Each number is 500 + 40 x the weight over the matrix's rms, rounded and kept within 0 to 999. Layers, rows and columns count from 0. Numbers have three digits each.

# up: layer 17 MLP up, 768x192, rms 0.0686, rows 700-735, columns 0-191
# down: layer 17 MLP down (transposed), 768x192, rms 0.0662, rows 700-735, columns 0-191
up700:497485459501489507549534544498522483473517500556470508517488436591411500528521538488541585557490556444401578564520445506458584499488440487462548445494560540516520531454455493540465534524515545478483501570458497509456402524444451489599504475511486503519468588489514518506520518408446485437413502463440528526553460495445501446536494501465586512453469481517480495461510518516507457457467497585541456475476529430510524581488492482462508493455562514555489463441499530476483520514522482553514481474507406449463452537519498453540571433503480439608520469470516485569466545537510453500
down700:524448570512522559500487495522487433508552481522531524490492488520563498428607472507552512518574535522436509533405556462503471500522496467484454501505474439450478529530465487433467445555471482542581508489436574498525487502459483513439550466488498469446512507433529512490598444455418437515481501476530496456491451514535504538508439450556564428521494517535519459535485476431428524494499463492529508550521470465498507510529537544486590542474526518537465421471425504492552526569510525582471550527516529454470482507478494526523494488554462434516478530491479471448571514563528429515
up701:521372570500508499500488543490535475491519543512529472457534529507478508482488487398485539501505569504416494485502567492417527517542498467471558515543499500476443550484508622482479443500534504483513530580470438502519493514451502544490450422449519503506458551444539529514507515456502542486524475538455459440506536506552510511552488491538510527556540431489522486444444556425512471467500544534578475510447548501487518540497481498418529492486480548541459472504461534495518548507425511517468500472515529500486459516502478510464527496494480415489543541542539473493433518502470518467
down701:476542518480511617505451515516493490543493481507511494481571467513502555449520536494447471432553453508532557558515454537513543475496531477485535534464426493483465544502501473525489512494455497547484387461524491477504532471475483502498539478552468575492470493478433479451499482479513502542475514520557525551549538504488483481531526511522497529513506536497480526515531486476524530510484537489479477448482510494517450483561530491507430527466540525468565480432482478464444524468522485474464472506538480522471462482508479477522496474506475490490547541511481456499496478498454514523
up702:589460458549539475533477504499504432486410501565584536448444556457404504508462456492528526481527484526480533531463487512504470468451510558463482529514465500463435468492484462469536466498517521500467482476448406470534528483474447545465498476608496499493457561500531523510462482528493425535511491503572529533527529507449546484557487439419473512534454520493514501522492531494500460486532511485556555386513506489613459554422522564469549468486507521575522496508484500512461484550476609488487511451531537522488455529484513543547560526441547497546481563475461509538483527531475488363
down702:502416541541541531482444436544530521513488457453458537512490469497522485534496512457555517483492509507475491482509622510503533579545543503392531455423451550535440460493542456498431471479543493559544492500481497487542504507563449468495529458487505451515500499546486566528447509491489534474409478518496548422474450519509493430542493487504468596504511504551540535430487525557479549492591484495588485453461438465545377475469517470548512528480450497490524495475554550547489487529491543503497481481446523471466445541557429479475579557489487513519470411523507488518491494524466474555
up703:477435514479506534546509541505481477501515600487528519436523487495495436523562503544521438503500493483461526532514562567455467591567497517518504545520510557460487483487469455467467467552565539543466426486495532469492507490395456494416469528447472479496512480533515555514471528541462462555475548436558474591559450488440513420458520449538536532482511533460526514520483496501484541452506461511561464539547468413510407469496507556464449504465496534519430460447500496518549444550503497521450455454477488506490452460446429480486561529468519468482506568543473439506510460517492558472
down703:472549481497587534533443481505558492438421497469520541596585421577525530586470555463496534537491510450555483479470506485565512540529519456494523491439528443510510522463636458501460512538534430476449508518497484475517533503436512577489464492520584481471485451547493585480584524456565491432468456502468505467425517525504452537618486556437485405483495479570497493473453510449441474560431494506476583477488505444462489470444503462592477486415482502445452454459564434495521549490489526470511526529510504503529500514474498586440463544499480577526461404562576489456474524466498503500
up704:541457504494478488560466510491562540489427470514434508447518482568476461534454466533504488528585477476426448528466527506500541413542485470506512482597459509529475541511503525471444447506563501506457459444509462564554492473492508526526548482557438423585508539455525556424462516420582484477488464518431534439569526472451501524507525453559600536471534532508480453436412493513551524460520497487523527463534477527489486454549524494480498551476520545500445484531438494518577479509540487525432470445493485494397505432553472507625508446496464538478535558564557461500460514517554480410
down704:520501578475503612495489520484558486483479514518544483477370593536595483518475528569511477512458446530604521543461547476547456518505488473529521510533531569531567518502441477539556486522456520464477498447547483531429516489500445511514513530484533486524556470532482472494508552481512438460457489468521515473527520553550468432401476558479497461510519558511484512519580589515491458448497437462546521573556469517544440544485482565518376453458534498436405456432535508374472515585480561562475405468453461478524500420498498498481533463557501468525458431536367441475489556505540450499
up705:538496517501524469512518470468530439444538532480507454362505573534534484502544566508543496482486506461504484488462454599522505459610539548454520486468464486532475521467473480533586497551460500509515476566583470494495574529414517557496586539509436414516450506471462516468454482510527533404535504455550481494510528538445554504546511461439458509567578463444545543515483513519552487491480506465533527451473486550483489461478516465510473447508494415466469508562556534503576480521506508422482490503512482483448447458487529542499485509458460556455535496517450565523485518491435533475
down705:449520517462451505517515543564538469476501446504509486528484511499579520495510572501465540500545471515520569508540500456432481547480498575432540490536509503462413535435491529527465524521530499470475506577483488448471567524480531494455497542491511488463557516476587475490463523507444520524484484567511513438518521487484528493503490520488504502391476501460516482416481477546528564500496483463499442449541484442495512427562493491499449537560501519455486509527493464519488560449488488494571524494465551555514478479492521489534483489585477550500487503497470476525477486465492527541
up706:463436461507444422508531449552519527503466479512539510440463519526470474513476542523515415428548518498479538487456522521486465464469472517445533480481555545534539512499491502513567463512557509449415471473396457459479519454531500548536505520561540486488507496495523515488497523510536485523517527425506557432498435535493500469490509480563533550496470463460469499451529521460542436489517561529482574552559506462461522555492449549511444521534511543506549480557508460503480543489517486533531460497519475520491443382540531475548466492482450492519568414540499530504453487482504549453
down706:462514522484467461498503533462470505521517462515496542535507475509497479477547503485474454575488498560535512539505488492515447471511495508494508527543464472517484443496490473487517483507503582494472477558565492517510478454510498513456500486495458511487493574552481524497493420546502493446524497500508425665456549478539457479569505494547488463521406488501471468515507492522475531492558511489498444510474484480511518485537556519453536522549492514509532546449485530483507512367471530493517560504463503510507519526488469577472492491477497509531545508448519444474548452514471507470
up707:631541416467525481507544458492594434443479511501535463491484489489493519475528503430496486444530547438446523504467514511550555550507488472493573510501521492361534490358472521472458467531502506588531450458460533547477552495480478511503492488604520483515427525515472459466432549521451454374470484569559457532501467520533546478505489493441480530492489460524523454457519538504563478523484525556445606528525491501517445597479413603487562518543388537486457513526588456563546436509466493473496472461491465509549458460473478451562532506448599440544491563565509473561386497604464562543
down707:458469555476410453493450492536435547470544513541507506588499543552466588492511471586441507542463418527559484579568501501482479433463548519462523503488479486531398501543458498556513504439463501437513507601529494469523509474543544391472512481472522486567521466567551562435565437528431455569508419480621502440481557464630462510495544593502392477444510473511463535527572533558516538474510518438532484568508521461432425438517607459470501555458480539583552440400493575390521514430476502534567496427492512494514444511437469462461550518500484579488586425443474434482555505436499579443
up708:469475505504482495575471475541471429510507468498448569513471513617501464486535565480516486493513515522444513549515438544485498473491510449488533505539549535523452566485491581496473452512463464550434476480518479491548498485490489488439500440500446509516541478525552425535480487507547464536537539524488476539538465551534541442493546514481451523546526400458488491460549509433581482496490508468460448463541513559447532541490460522519432490446521501533484524484470502486523444495461464475449485456588483488471518513464525475544483518462485493551493522509514595499487491551549529544
down708:455459494513468529526508514491482544483490487508569518521484506401480506542529484517526485496538505517527532580467477459482491522464461509446493490491442529489530480459423458505507546484452534476494509483438527517485451452502500504478456490554489478503508520525507522495498475534456534458523544545455410463524562456525446556487497506574478520466501614475528580541448511531435568488523522462516520527495494512487528464483533536513516524545442520541477493511498543451535541417559485482452490468486560484499505460521545535491540533470492475514536504465432483514561507512515464422
up709:533549542469513456565499477512520413500477545503524485561476458454509503487505536499476500502450526486436523551579470490431604488528478478492546488539463495471410647430556486512499480453564472473464439479501477548502521422447462452504485504478445430562499585494501490544481530509453486517523481489491438583511491550562533498484521508499438512519508496485528522518468485391548553428482483465529436486504519528542537556475559457571483531454496514549466517454445498430548529495445506498532492422537492470511502491480447458490498459489532489504628601547466495531495515524478483523
down709:490496576483541458487499526443535457576472579481521525479515505460538479518506502472549487535445547510502421454438529397467378508571497524556513508503570429406513488521516502519443584538479520443517494551436499480596586409535538531501512534498530476538457477456496546543514545559506522432494513462496521557489522550492526483514545498476478461497468542504414455510490464511497471438454499506545477460527495482501558424511569479478477450533590545496463487541469450478548489484553508535535483455466457472485475529462541481511437511468477525502495412460550532534461485585584487535
up710:525520507465477448501487518491510468540498491507511434477471513553480419458482465430515534483522461502493498559456532516467503474585477528460546587488504572519526457414543480521477451554464505497471525487553416472536575486467509544496400467512405502570549432542501556446478437485477518545481449508548520556493436426497560476508547488384521541448472477512542548430472539446512539528435499488530568525427507461480474628444524480496524535483433455553566508498506457514482409522564503509454501467540483510514453469436505516440569488471547529573546537498474539528517524585491505533
down710:501466441466502502451559552503498463574522570570529595501485553488488487540449554609508520453508442493491503510454506475434475551574508537496563605528502513507451540426491448520494544518408506519548503488489533478466458449451535493481447486489505519508468599555484490473521545443508540464498545433485545540544507464511492410432446578486473534547437459463489544525535379453482566434531452502540420455518530522474548493521502524526481524538561490533498437500425435506465512465454545522576483469519589544491484545478505473485504520516417438507524480447469545568485542436523535409
up711:546468558512508490501456528494539502491457461482463470543503578478481501491492498424456494529498505520456516506491504483487597488483510540427463450505482487493494560525456499500513518478515484474458536486535519507535503504384496526496540479581548524509502592515427486511503540473492470494488488511477414506514510472541543470501514516434544512537565461486528523506554542481525496486398532574530475516522454482527510553449524490401517483466497479532485509484513542548478471516474517558507473470524481493429511521522510449526468441546520469491516536471542475529516543458451455422
down711:461500492477441539494543503522488479508550559518533527518474460522510508543532524529547518494513591485460471552543477474539465497496490502501480541465482487511435495481502505427490489507531517465499461536565461517493482495514495472500509505508465447515479478500487504429539511445473509490555545491467541545523505543464501513536507436570470457521498512467506444527459465465489546466539495500500507428489560503500440479566552487515515496520497467499505558526480516504487439467527490489517489496505480484515529504487428510534479520555508536509528528458493499477528450455537487517
up712:538478511539497509580578448503570507552417540530429428511497548503498372540500520489500521548504557548475555459462398479485539454542453504442433439489481505571474509380492537517567454545453523519540440496464527476500527500525504587467614592540471493531440433507590475443417535504508568442545476492540535456483542527476558439483583537443468545596467441477516522487451504497587507489500507529511482470489531483506457538482449485483472479394496482517474487507550488517501477518553555450497442452554386476459435436497603410552529450474574519462496465500502548576514439491462442521
down712:524478535512462505549499564467477542511494440492542486483411517555619456490534467496546470500526373531527528531555553440493498448493496493511436470470558498514561429519514420514411447501512507517555385450506390529419540491551532474556523518408539578519565465517491531412517442518469491549473505508539542427535554492569457498583544542443505512514487475509497493527442536475639444439467541476599567539544546510556377512463462550516398435560488436538550496547580410418575394581475416306444490415622509525499530392490577560548513546494419559538504471504457494497524435471500540495
up713:501481605503454460528466527523570437492498613461508523479502490517454433518627496491576491593500539465454544484545461534486528480455479534440532504424489502527537477522472497561448486529549479458525449510488505553470526543500464533568463488555467412464497600411460491413435550516470482525531599553411506521519508512503557466556526431561462546491516424481458523446532522479548508521478485485554500489500490455497522484570565484513492417473486549581401480491494480497530513488551542518477413452512569436442467486424451475540536465512480455511530545504569529496494506482438516528
down713:578530487562531533573512491624567523497563521541578489506484508468493541523513509533484521448533413605495520542495676509518472557467441488482514427509489450514579445494484425487540469571492529467452602473519470518506436517380500500453462354495526463452499497464485425485497518518451491487579427527510525385470602428502520567571482384492499413486532557448477427474476510508520483460477561534440547498511529520517457481453475523464524503490447461492476506554517501502455464542506509486408555549550443501545499475519531493527518436493509456398492446562542532520484452524471547486
up714:534460517469575474539539527541515455488425583549485500443444526460577540459548477418454530519561495483484515488517489469410569470495496513448505579533534482513487442517510457491508451544590471437515473531535478492489578451429470485537518542516477482548469487505448441552452555536550519495484548519449521519502483494497572497555482391556493498589488496457469491505454602466573539448575559561515485480454546464493538449441434548477527446478492426513481525507552481576552513486574495538498398478452448485541497473498472446530490483441457521456480547527562461524490492530522494532
down714:568553522508491479508513406516453470483497534498472536439464462542509467491499528511457442521492488477500457460451493485551521516537505446526516458525545480486489484473477517514395533492487507464516501475480523566503514540574467509492539579454491537451472508499508435489472456510436483489455556498475470504498535532493517440417550510558519537508538541499481507430492554393472448565465490494542522535483521524524558520513535521522602507474590493464506542549535544463596515335432514479517495467467563471451481480508530534483430547522517500478521491529521488498498555533486474509
up715:534440589493448473508525530501497454531426527543495529440484504553501452479534421525528473483515470507498508514531498593498576389506475491422479438480544536504506550472441480502540435529556576533524463503528449548445478515463476493579498535499544448642421533466520573505453509491495469461505456491430541490498468494520531452552501436551550546544520528465368494481514536490475510532437480459497539544508562495555489472493543557423528483451523527504468439438503598451491532523426550477450405468564513571550456456495441478544495562513445506545492465475530419531475513527561440533
down715:508539565420560455504504486471453499532510534489522537421559385443543449424599506522556526550581434538443476576456482512474522568526638456493554499444588445627368508457556430550484593523573456505455569463561489500471453542521546485508452420508491525460543542525482533541570517497562510531470482537503455474520585464450509485538458502435535534499493498431484433553451452520502494503519500514525487540489533516470521544470555581448464531500458432519448444458497514519455405500527481495500513445558466494565510495495458471494439541437537511461490554464496538516424546516391458486
up716:563504527528594485471521533392549512499539537497476458416481523541505485415566484419598488494504500514524462501522511534469529474546472595518457503533436450446475476460520471512465495601469490513531511552510467503529540468463450558485619502476403445516525499460511529501434518539541580495487516490456511536531571486467524473540491448494486517496537489530502486507528463533545455427523545508588513400461518420457443502444557464479471483535416539566497570573458413520541405537473497481476530512485492494477524423472507481440530555506471531551464556518495505495443496556471533511
down716:469429470465527533544462576482508497539491474465480485441409585518435536403505492447470507532428514574485534562464506435500475466467465487545570499508491413453533460565507478485535498463477519454517590403497523516449466559471431463497548434526507450506533485428477501480450414507524489552533457497499515498499484553509519537560433468533530538460544603509559458480486480494537553505417478455509488608553590560524490567449498562538501489479603450501475465502520543534427486520460507572461427473523487498559409501463466553534533532504513624471506455521493447489537531523511457458
up717:479461526529506496510454495590518458537460477511467538480505517561542532419462450382461496494534498429497562510498551527446532505506478482461473495522542490483454460455457510493435456523529483465483524589544457487563467529474532441541436527541416474518454482461463512467513505489472520521534546467514563530535449496501539453498524499478537506480519456575458546424521466474568573469519490519575542518423486460496515575429453548445559527491464548523549537461513499449492486514460543470516460468573539543548486530587540498477516507452500500504478545508555512511462448499494500481
down717:494468573558580518565475485492508487501500546483519427517524426524591480510522433549476517516491557492530428545477471483535443480464476508540491507535531550533469502384505541538514498493518526517509476497497449471487511471551484479421549559504501489444493494476519498509510537463543494486421525490571543525487511538482423547520461456474483451548557529509503492585519530488455578490501559447524506534465396483482476528490532450455530528488383512487507454510498489500513585476494532533565522538488536497519523516455474459515497494464513485468519433415506505509517527427450466476
up718:540453529493503493503540516507490414509472527537479493465516549518523466432456542487480462589588519430490516463512477539557511493497514457465491558470452517482472514443515477514526447492537480560510484487454521541459521474481524504517461502524494532518453561502543533433499483474511488476490484506421469484453444538482550473512508520511541487518523448417526526438486511440544549480504502527507604537472452518518463512485502551468505516530439437451498495482526528452542559515504557525483484492533595490495504516508419491532464483498552514502530511609524515537545433491497533539
down718:522531533501492496484535456464475490502437481468428466487419495473523490467505492517483480505535520511517563503502473535532528455487495507532504486449557427516486426502536495427522570506538547455531483515456421483527478500462558502466459509534480467500531566452492510581491470526504455506512494478526458436526497477515499482489570499521501497519525543469486494529524528559503529490517548500509516468486540599486472511510490464482464496492454491498527530481526553512535519499505533517505517493479542498515487463445507470543472532518527538493470568497388459519506525476496523512
up719:565475481529548522551522490411508473475404524593441477485499599556442498483424514487527490525461428520437543560520524519431473481494430436442528562500507479544531539525411528486555514530472550494482387488466512514416497473519513555519559520560573472554545560452578512499493522495504477482479596517467484516467496564477551464559466529437475502499468450576478493515536528529517499453475546458504526560481496521557383544472453507434447467541494462501510467452521435529444473541489499575514526458553462506516405497472487464494459418453522449620515467539452579555532423493489571468
down719:567506527562510547475497555518478491517533494476525569451478502519457475488512498510510536564506445449396523550493473441436549577430486564479535513537478448527478486535498511525548567475639553424499568531524471449533510450486504516540460465411519461506532520509505513506568427556449477504484485528443480464503482537459496469488476574480576437457503470583461466448568460553475521495494468505453565436479466544478504511517516520446543596561484487434518482554429497489451488529438460525512530479560507525537541483510458515458422442466400472415588491563505547531546487447455481537
up720:550472502406517459541538581501570489486495495487470456434435502495470481445500551404536462510519562457514568551534398484483522515538456535491570486374538542439395471533530534452417469569524470546521512552415568497485663425447498559471494572491485431513417531510527518430531500568427444500473466557469434459490440548480533443453523370495560561530500459496523510495437461483500469486441522516557504471496567477469422468446550476543461577489493545518561510520606365586561404586533463517402447501525531451489561522449534421519466524437553526445507455642437475551525495596497480538
down720:456585668434525418471477440411489482435533468429454506586563508505455391530542432434654549479589536511578576510419471548431622409513556515567523491468493468493523469435438517472440460499545451450647416631415487480552514519453456546491487494460512534468469626475454523510577561481407534496476543535546508500471441454510496504527516419503480677541458472467436527492452443517458535512493494453570505522391445510560539570472470549538498525403448513542455481478459498560569546462506521565497546381489487464470501554497527486522533532540501470509460557475523511558520526406430560570
up721:545472546461562454476522504516469580466500538542535484492493471533419453459432513546616494532474583460532516480511474496444555486503457542491537454544499581506485496541474469569474490478512496481494499532500477521480526462505497512525469550503453479563500434498527452521511539543495551559492540502422527580487458491513527463552435518473554536413522500493493472474479430486516500520476526500561553523470459388581489496528422539515532456541495557538509471467457541525554469506473498534465485476526538505489515497542508449488533422504525523481513499441550494534419515461436457489
down721:536560448480423455497506555497520529527485483403529514552484469465494511482487441470505519526433486500546559439493515451471519516448500447517510573520551469468524534514568520506523499535506464503485519540526501509490464448505465441523476563501533431465543485495472503513430573474496505429538421539495496500488471403548528498566451430568431459516545565515508447527608534480394494532460499480511459499471517533479494525493522496519531523529487553510565528538541505464551437434530531494478454496527513547450451561485538554488509499516464476492441580454443497501470533527543521489
up722:458454489468492478513575494495529489451469586534437536508525519482492469509558549517518483498628510522372487551529450514449481460468488505500512533462601503457449487493480446487506465502515545489493469497416521574496474471459491464535454474478491347524452577506505503479497514446498607493581575457564487454502493550435604488502496472581518558540521461529499550388487509501571462405563528450501540503532490499534422506512550492470493518502455495471447439495547500484496426520474498451472498437527531460512490491515478393568522484481490517476575500564530502529461434557537547478
down722:544467546565512613518517553428564507537521459496522428435529552445561511501484478506549478528449489484453479500471586526460517469488476546484569497448550387572497462435479511480494487472520527493546473504502462605449496447513474546467489469538530470529528409392488419531534568558492479494571487475474527544594503562466515358454422481515557540492395467462505483484507534562472539479458453402540469456546479374531543531464573460545459578499444525543540473497487465621468466563521493570463408425485508458478489581400516537632401524519510489618525524473575516553466504493594491451
up723:560473440465489504501532542469570526483458529515546482481521443511428481494475494463576535563561502447435452557480475465488520501602495557533469473538482563498494501540446528524467424494522501472508521553515548527568493466405535506503536486568490481516501519499532514501463566435552490495507519488476487488546539478458534498541500491527482520508543555467593504494475476495477513462489473571521501508469528500518545553469456473414572514555451479572533482524471417455466526551490529547533492399498546516510499470527454444424521385497491480508471470463503513498493472469419447469
down723:458502520485436500518449568516471510469483512444495542532460448513549494547464551475486539548504525515533434483531519479458443579454468466497457487513484504462472467495507450499426511434589536465530471535464518488517487508522557540503481489520501520461509512446513517501548522528492536458416621527517510479493515544418503490471516446509444469515510522425551459454514476488500498528491565605482543531441470516505475537506467486509547529455475467527520476543428479512534480546533450511487531470457510538512458508522495528432509446496569477496483544487529528507576531489541513463
up724:516430544456478521486559543536561522444519587531468462462481559397552509472424539541532512511463528477504530569542446504498560528503489585514521471504552547467479440470547470480502465565494473520547486556518571482504559507458512532446424553479480433558475435508515480521469500528571489467486545573414522494508479501540620430498585431528523525445485493479514499490496442512499491445466484454612469384457499447562455501525480474440496533449479507529421469514446538495548511525432477593517470438508485508480466509471415508482553417454503484532499537555526466551417494492467480537
down724:459560541464539473495497456510436390595396481533494492513505481559531505498551574535520530536570526538513485465501463504498531435530578536530518506514499471493447537539522524551471558440464461446508501415560519516510449439511431532549452576451450433464541545503418485506496546540469535486508565542477498454484491499513485556567501511524444529380469475586499490543563516445506509501501448511548507492521466505511574462520507479544531502495551426450477491585514519496543573501444505461419526484478465434506426535497442462457453471571433557506462503547452469457494600569464425542
up725:530466546453604361489504558529456430523552537469526476506409526547487466490467550517541523532541471478503548515462489613476491514594505453545575495577505542476500481527487522549496510499533527559466485535516457568487479520482421498478478510534470444543416506412440466484505536482517509416445546574432455564548489535487495495505502438448519517611539533510470500503426541431494489516484562518572454538519516534468503514469394541482515412470538455532521537487483522465572471514430485495489519493464465462509432541581529528428460516473474427515511604519451497470525481534469487469
down725:536536486478521414523462492504435574533479527458483498432534562483461528500398550420516488495547457509510479441495450488508440472508520480532487523463492550466542498527542456430473496522493458481454537466433521498477538546511539414481493546514444487462539469554489474449534507487519519467597476496460506518546520547462452627508425492511503431527502467534455543606522470514560448445475508521569483501491559533488578507534532533501529501507545478409534493496521498553486486331517460475577562404528549517516553492629516483492452490532541508470488489487531573510504437497535478504
up726:566406527500502439490519521455465439493505550482441586496473499536483503567489535479516506514535531534409484545475507575527494442508546565478506490472472563546511479513531503495540516521525538453447485507498481517577561505465470463489456491552461430537509568524431553401436540484495501472452512520494522533494507520454549457535473462475511521498459535447542545513543552536483489515512497451494570555487558481479545488479441533470461504503471489499500527433493553438497470480461592466507499456519486489480419530493538496471500418503514503514474518523453548560482463487523479431
down726:442492468492500522394474439520537537491545416462506475490465517480508541512520519486536503499429420546487472426553526452483444501458531503458551476556470396505502478429496486433512478518484518527483524497510515481559482532514456476487496504515499473521548502533517432506544523562562506530523505467553489551536510483494484512467532507532531541470516540534498537566486440516517485457497553521452565590513479529480450540510490477500487507441557428472499528462544499498526510518536510505571493523531557495540538477512518484519592462494463494517437515573384467513456478459432522477
up727:503481550498437428474558490542474517541488517517519513497466437511479532520519549522461554516537521462422535447487468473499476424482505515532521465598509569470428553501445515568519473538515557474482475545538453531537470495475524442556483456516471488482449465542444457491481514458559488468541554441587527508550487590524494505539466479538507516520480475496441492474505513442585513463509542584495548507473477528519505548529419510478520502451489441481515481536472494507514564551550552478497491479532490486478456412539470490432528476508540523520507493491563460477460520520469473448
down727:475550525457483492515445444482502527495525431540518570538464502525436483489410531470471518419483475546512493563544511378435499533508410465514530569518440493463481519526569458481484508484497476537528479488509468569525471583514515508477504537552475516460565497538517475509522477546478446491527497507417496462515464480561430542485496567503514435503493623488487521472468482530496482505494515523502469499535558524545494468523484551490530474525493589591501509489507565524505500520518455477472502528464570524443438503463512503516520545556442485446482503477475461472428547501489508538
up728:478448459480534452589483588492566530532469523511391476455479593508492524553427531452522501502509494466485425541506481495353515566471477572410418609559529486487426565510435521494499478492502486522526408583560449474478499534454508507518528534506548479560515503506515397554429520568513517421378473442470501448571481424476534489560566541491539553511472456465507488500393449545600516426503569555573556475466531487544453464541525484447480519452492560450502621514497482535564490553503493512478480449523533451496516428506473437503564526380542433534504435502557502530452488552469511484
down728:613429490464607404457473506467533470573525410512549588524538525557458438494455554581467509577447525556531541416465561537499472503501560450418581510520531528446536436514421509459481499537582501513472457507480468527423533615532540474505509501539467617500482381665492485514508596474440520501534511437510447422561488449494532551547523487534536537421495492454447506506476489554586474448460538598492553497493494526473490511439463520491565474564482512500486512453406464514540496527480379552545490542375542491459495438488332463483495496561500498582515552497556496537367434534490506488
up729:536521566436542467507508501460470492509537567499521518502454504462556483486515451509474542583556486563496497560457504547536532520545462489483500497542557619453502464527526483515459489604499458498465469569560415458473550572495453489523563465598444528504460478447458461502475465546479431462526612474502528598508502519491537479489501506498570558508483500495460501533479476508489486517448556518523578488451466428480438487496495596478434514402508450506486492478467465469472426503535496479473524473500510493454479516543420537472590468541513476522562543502478485459467411479490525514
down729:532545492490497590456499517464522412559501427533574521498478496444575519478566470531490472482517529480554561418533487523516511490567528506495553489516507523465518507483423548491574558531561500527545399529483449555504488480512588444487507389550480446558453507511536461485496455516448490557465494543466524573533549573500535486563497518478475536459506528523485444522498435340434561475400514456475494528444518525474404538484564558502541499526506561544528522492482440493420546553448479545445513482492455526497538491474497471515471479455600492494457468485420456446469489507457478538
up730:528412431501569491485595460547542506421539559609430514487541555499435506551488474491565591600667450476417508589551553564509611407514396480357530542471570654396499597465392538590577529496398550484538436610573425517524550528505379613560458484531461485587441517450519428523528594538444538452534628624420528596506548410435502444538519520585462440505567535367474494423456461557548491453488461417623500425553554485487489456333400536584519422517373447495554586543539426472537456484521561569421559427581491366461350514573451366407533465459646436575612538526495546385445529606514583417
down730:574463529514489351499552505501515496495471557513504441517165528505462471506480487502529378546458537495522511493503462477508531498472528571499486506506479390471470478490525534517520473559485490505470522515498531503474515492443473517576509506485513478463489513508520518520543494483509478465502488559492541542535521552460515526479452492436475699520515495550457534494457541509517475463513488507500509506440483509515492456530472516462476517452560466521445523496501482474536481761479538493523467497449486527485487507478480485503475491475507466554430467492520480666498482510494499534
up731:537460480520520460525532448537549436507491485537485519495472579504494532490494466477461552526491474467492462561471429526512477453534549516506513435542430537479465492524421562488540500561482497503507409481523434467542536524487515497505502578501512539569453440535523534521516497439489517498489438528522503535480510464513587435452479522457468508504471517439487505534504583497486437493478490518565549477521538480507564477458451519428491437484463515534542532482539498483497529488443506467484487472555543511498481512483496510513491531503552491532468521502484540528516469511463523425
down731:483542536528485490491470496517508502520456542422501416470538474503484497513512478499470472452525492540520488448564521491466517499483491568467513528533531460489514493467538493546525505506511467509511542512521519527499534440503501478500518410511513520457472494435517520521550531499472454528467489507397531516539492483446471525457423474488509498519480473586526497505477492506491580552562540473485512515434435518510487465517532474559518474502526506441497462515484531503505461571491505486469519549448447470565507474484490468519490508490498494578478521518503492502576488504526523512
up732:520494479511472477480568563446463556505496491544514538519507496447467403517497481464512490561542570507467482510568496516476522504527483519457514484516585496504432539499492419497518505531533451536461481464495498466497513544494475532515514489472551503456522505503492492554473488462456488515510538526465514473441512474468491538497515441565516492515497464470483515533510480502509513576437563496489487518512470493566462446487529540504453506493457473499455417507455475551534463591517542508492488523477497474487479486478529399562474460552497496519510503524537501513442522506456498470
down732:453541488496503526500442457504544522507493493474549499495501457508508494519492521485510454432491465477462548450461468454548497531461490484499552490472435589478470520450493530537471516501475523522444495509529492547485467439526498476493551511548522534481510478500493485492456491481441524495484506475514457511550486501543484484491519501483484415500519500478522494487529431488561527455516505501584478474457537514521526553556524460462522503538546509515515538504479439512469483487503495514469524565532561493526523485514479582504514487523533486439526533467525501555515427552507525506
up733:536444483448484489581471511523542506499525473456443451442513445533492443547463464484477480477515517452428436538551509527439589499524556479488528446551547509489544573510491435545456459527471495498492496515430544542504517521453484539561524495452421529528514515565513477499505496473548518471471414537407549488527493455470544506599538516538560528473463508463532508466444488499482483473476509554529540485490605438544482556521493470513524556490493474574495487450455489496549465544492531522475517472545474490421550486509480409481527465478497502466503520503502520511481486497515485424
down733:522550463440524489445587474491473503472508544525529555500470452463508467458485496558502527529490489550502435525496462505534458466545520445559430533538500522465526511530471441483442518480597567498474524512494557601515543367510516506526514520470413523496539549441470507464491476542462455480522452543509446522475448480489440491448425526474529437437566548479515562515539547478541464458512474534535479509500444477551559463497538483463485490539493557523499491509472486518548503523576466480561501510489513548443544520505540474520463454519498484509500478444553526499467506520436536490
up734:539482505557543448468488492502564469457501530586422437348464497539506498523429509473482512504510524488511470504558526550471497484569531469498465511496546460438473475550422522471529522521530469476536510514432510444490499472490479530514472547461469532547460482496486525532528489507532467471488472496521439578488506547477507491517509505464525487517562472553511505473512567489521488483474538535553551485504509533530459521451520485549463476418525472537475506452512503471651494493545494392494510522513552517457464495491540538484471498475488519542584528555515543515459503490497538520
down734:509432504473513520463485520488504490474506463462486498482497478536513515479525497519461539493564491511538535547487511523497492483450486510510532494524438420529512467522535542507495528464522522528513529510507488505487475466493460498494440509558478488467493552436573522450511477542482454526479492523524523496505517476545476457506437506488484399481531504466531480583505475489482548535518495450495470445510493504476483443504508515518538526547492493519477518483509482542493573447495478497560525491454489494500540543502513434547457484525578554470519460513499478466510533517523486532
up735:503529522444575435458513521511442476513523504509518506492449450508477497515475535538524507509495492548477472516420494486489482505575488480456457525523480518535472451536486524498448516514568461510504505558505392528540509539552538531520477490528487497475444522437464517512440471455519554498535506488461506528539494549494477534522512461496610516532523532404480464504436526468548485470499526446524523481458506498513458482468479563527530439465460556542526542578463469464517524546538527505480490506465498529482430466545435544512500494508473494486522525495477534478539444513533509438
down735:515449476505492509558504504460492533463455455558489477517579522499513521513513479526531479538551549465540533480539480491490541491462497530487535488536502537549495512516497544488514478465498510419516511489480463478521486506508512449489517512493448511468517488462484470453518525485478470551507483514541506416505512465474516578541441507517523394490544482555482488473523475464470487448523500468495477482526464489532505504490523457473481560496549452442544518468505447541525485511482501475521515543535468463522548508559531525532515504497491486524497442469498507441493504500436514555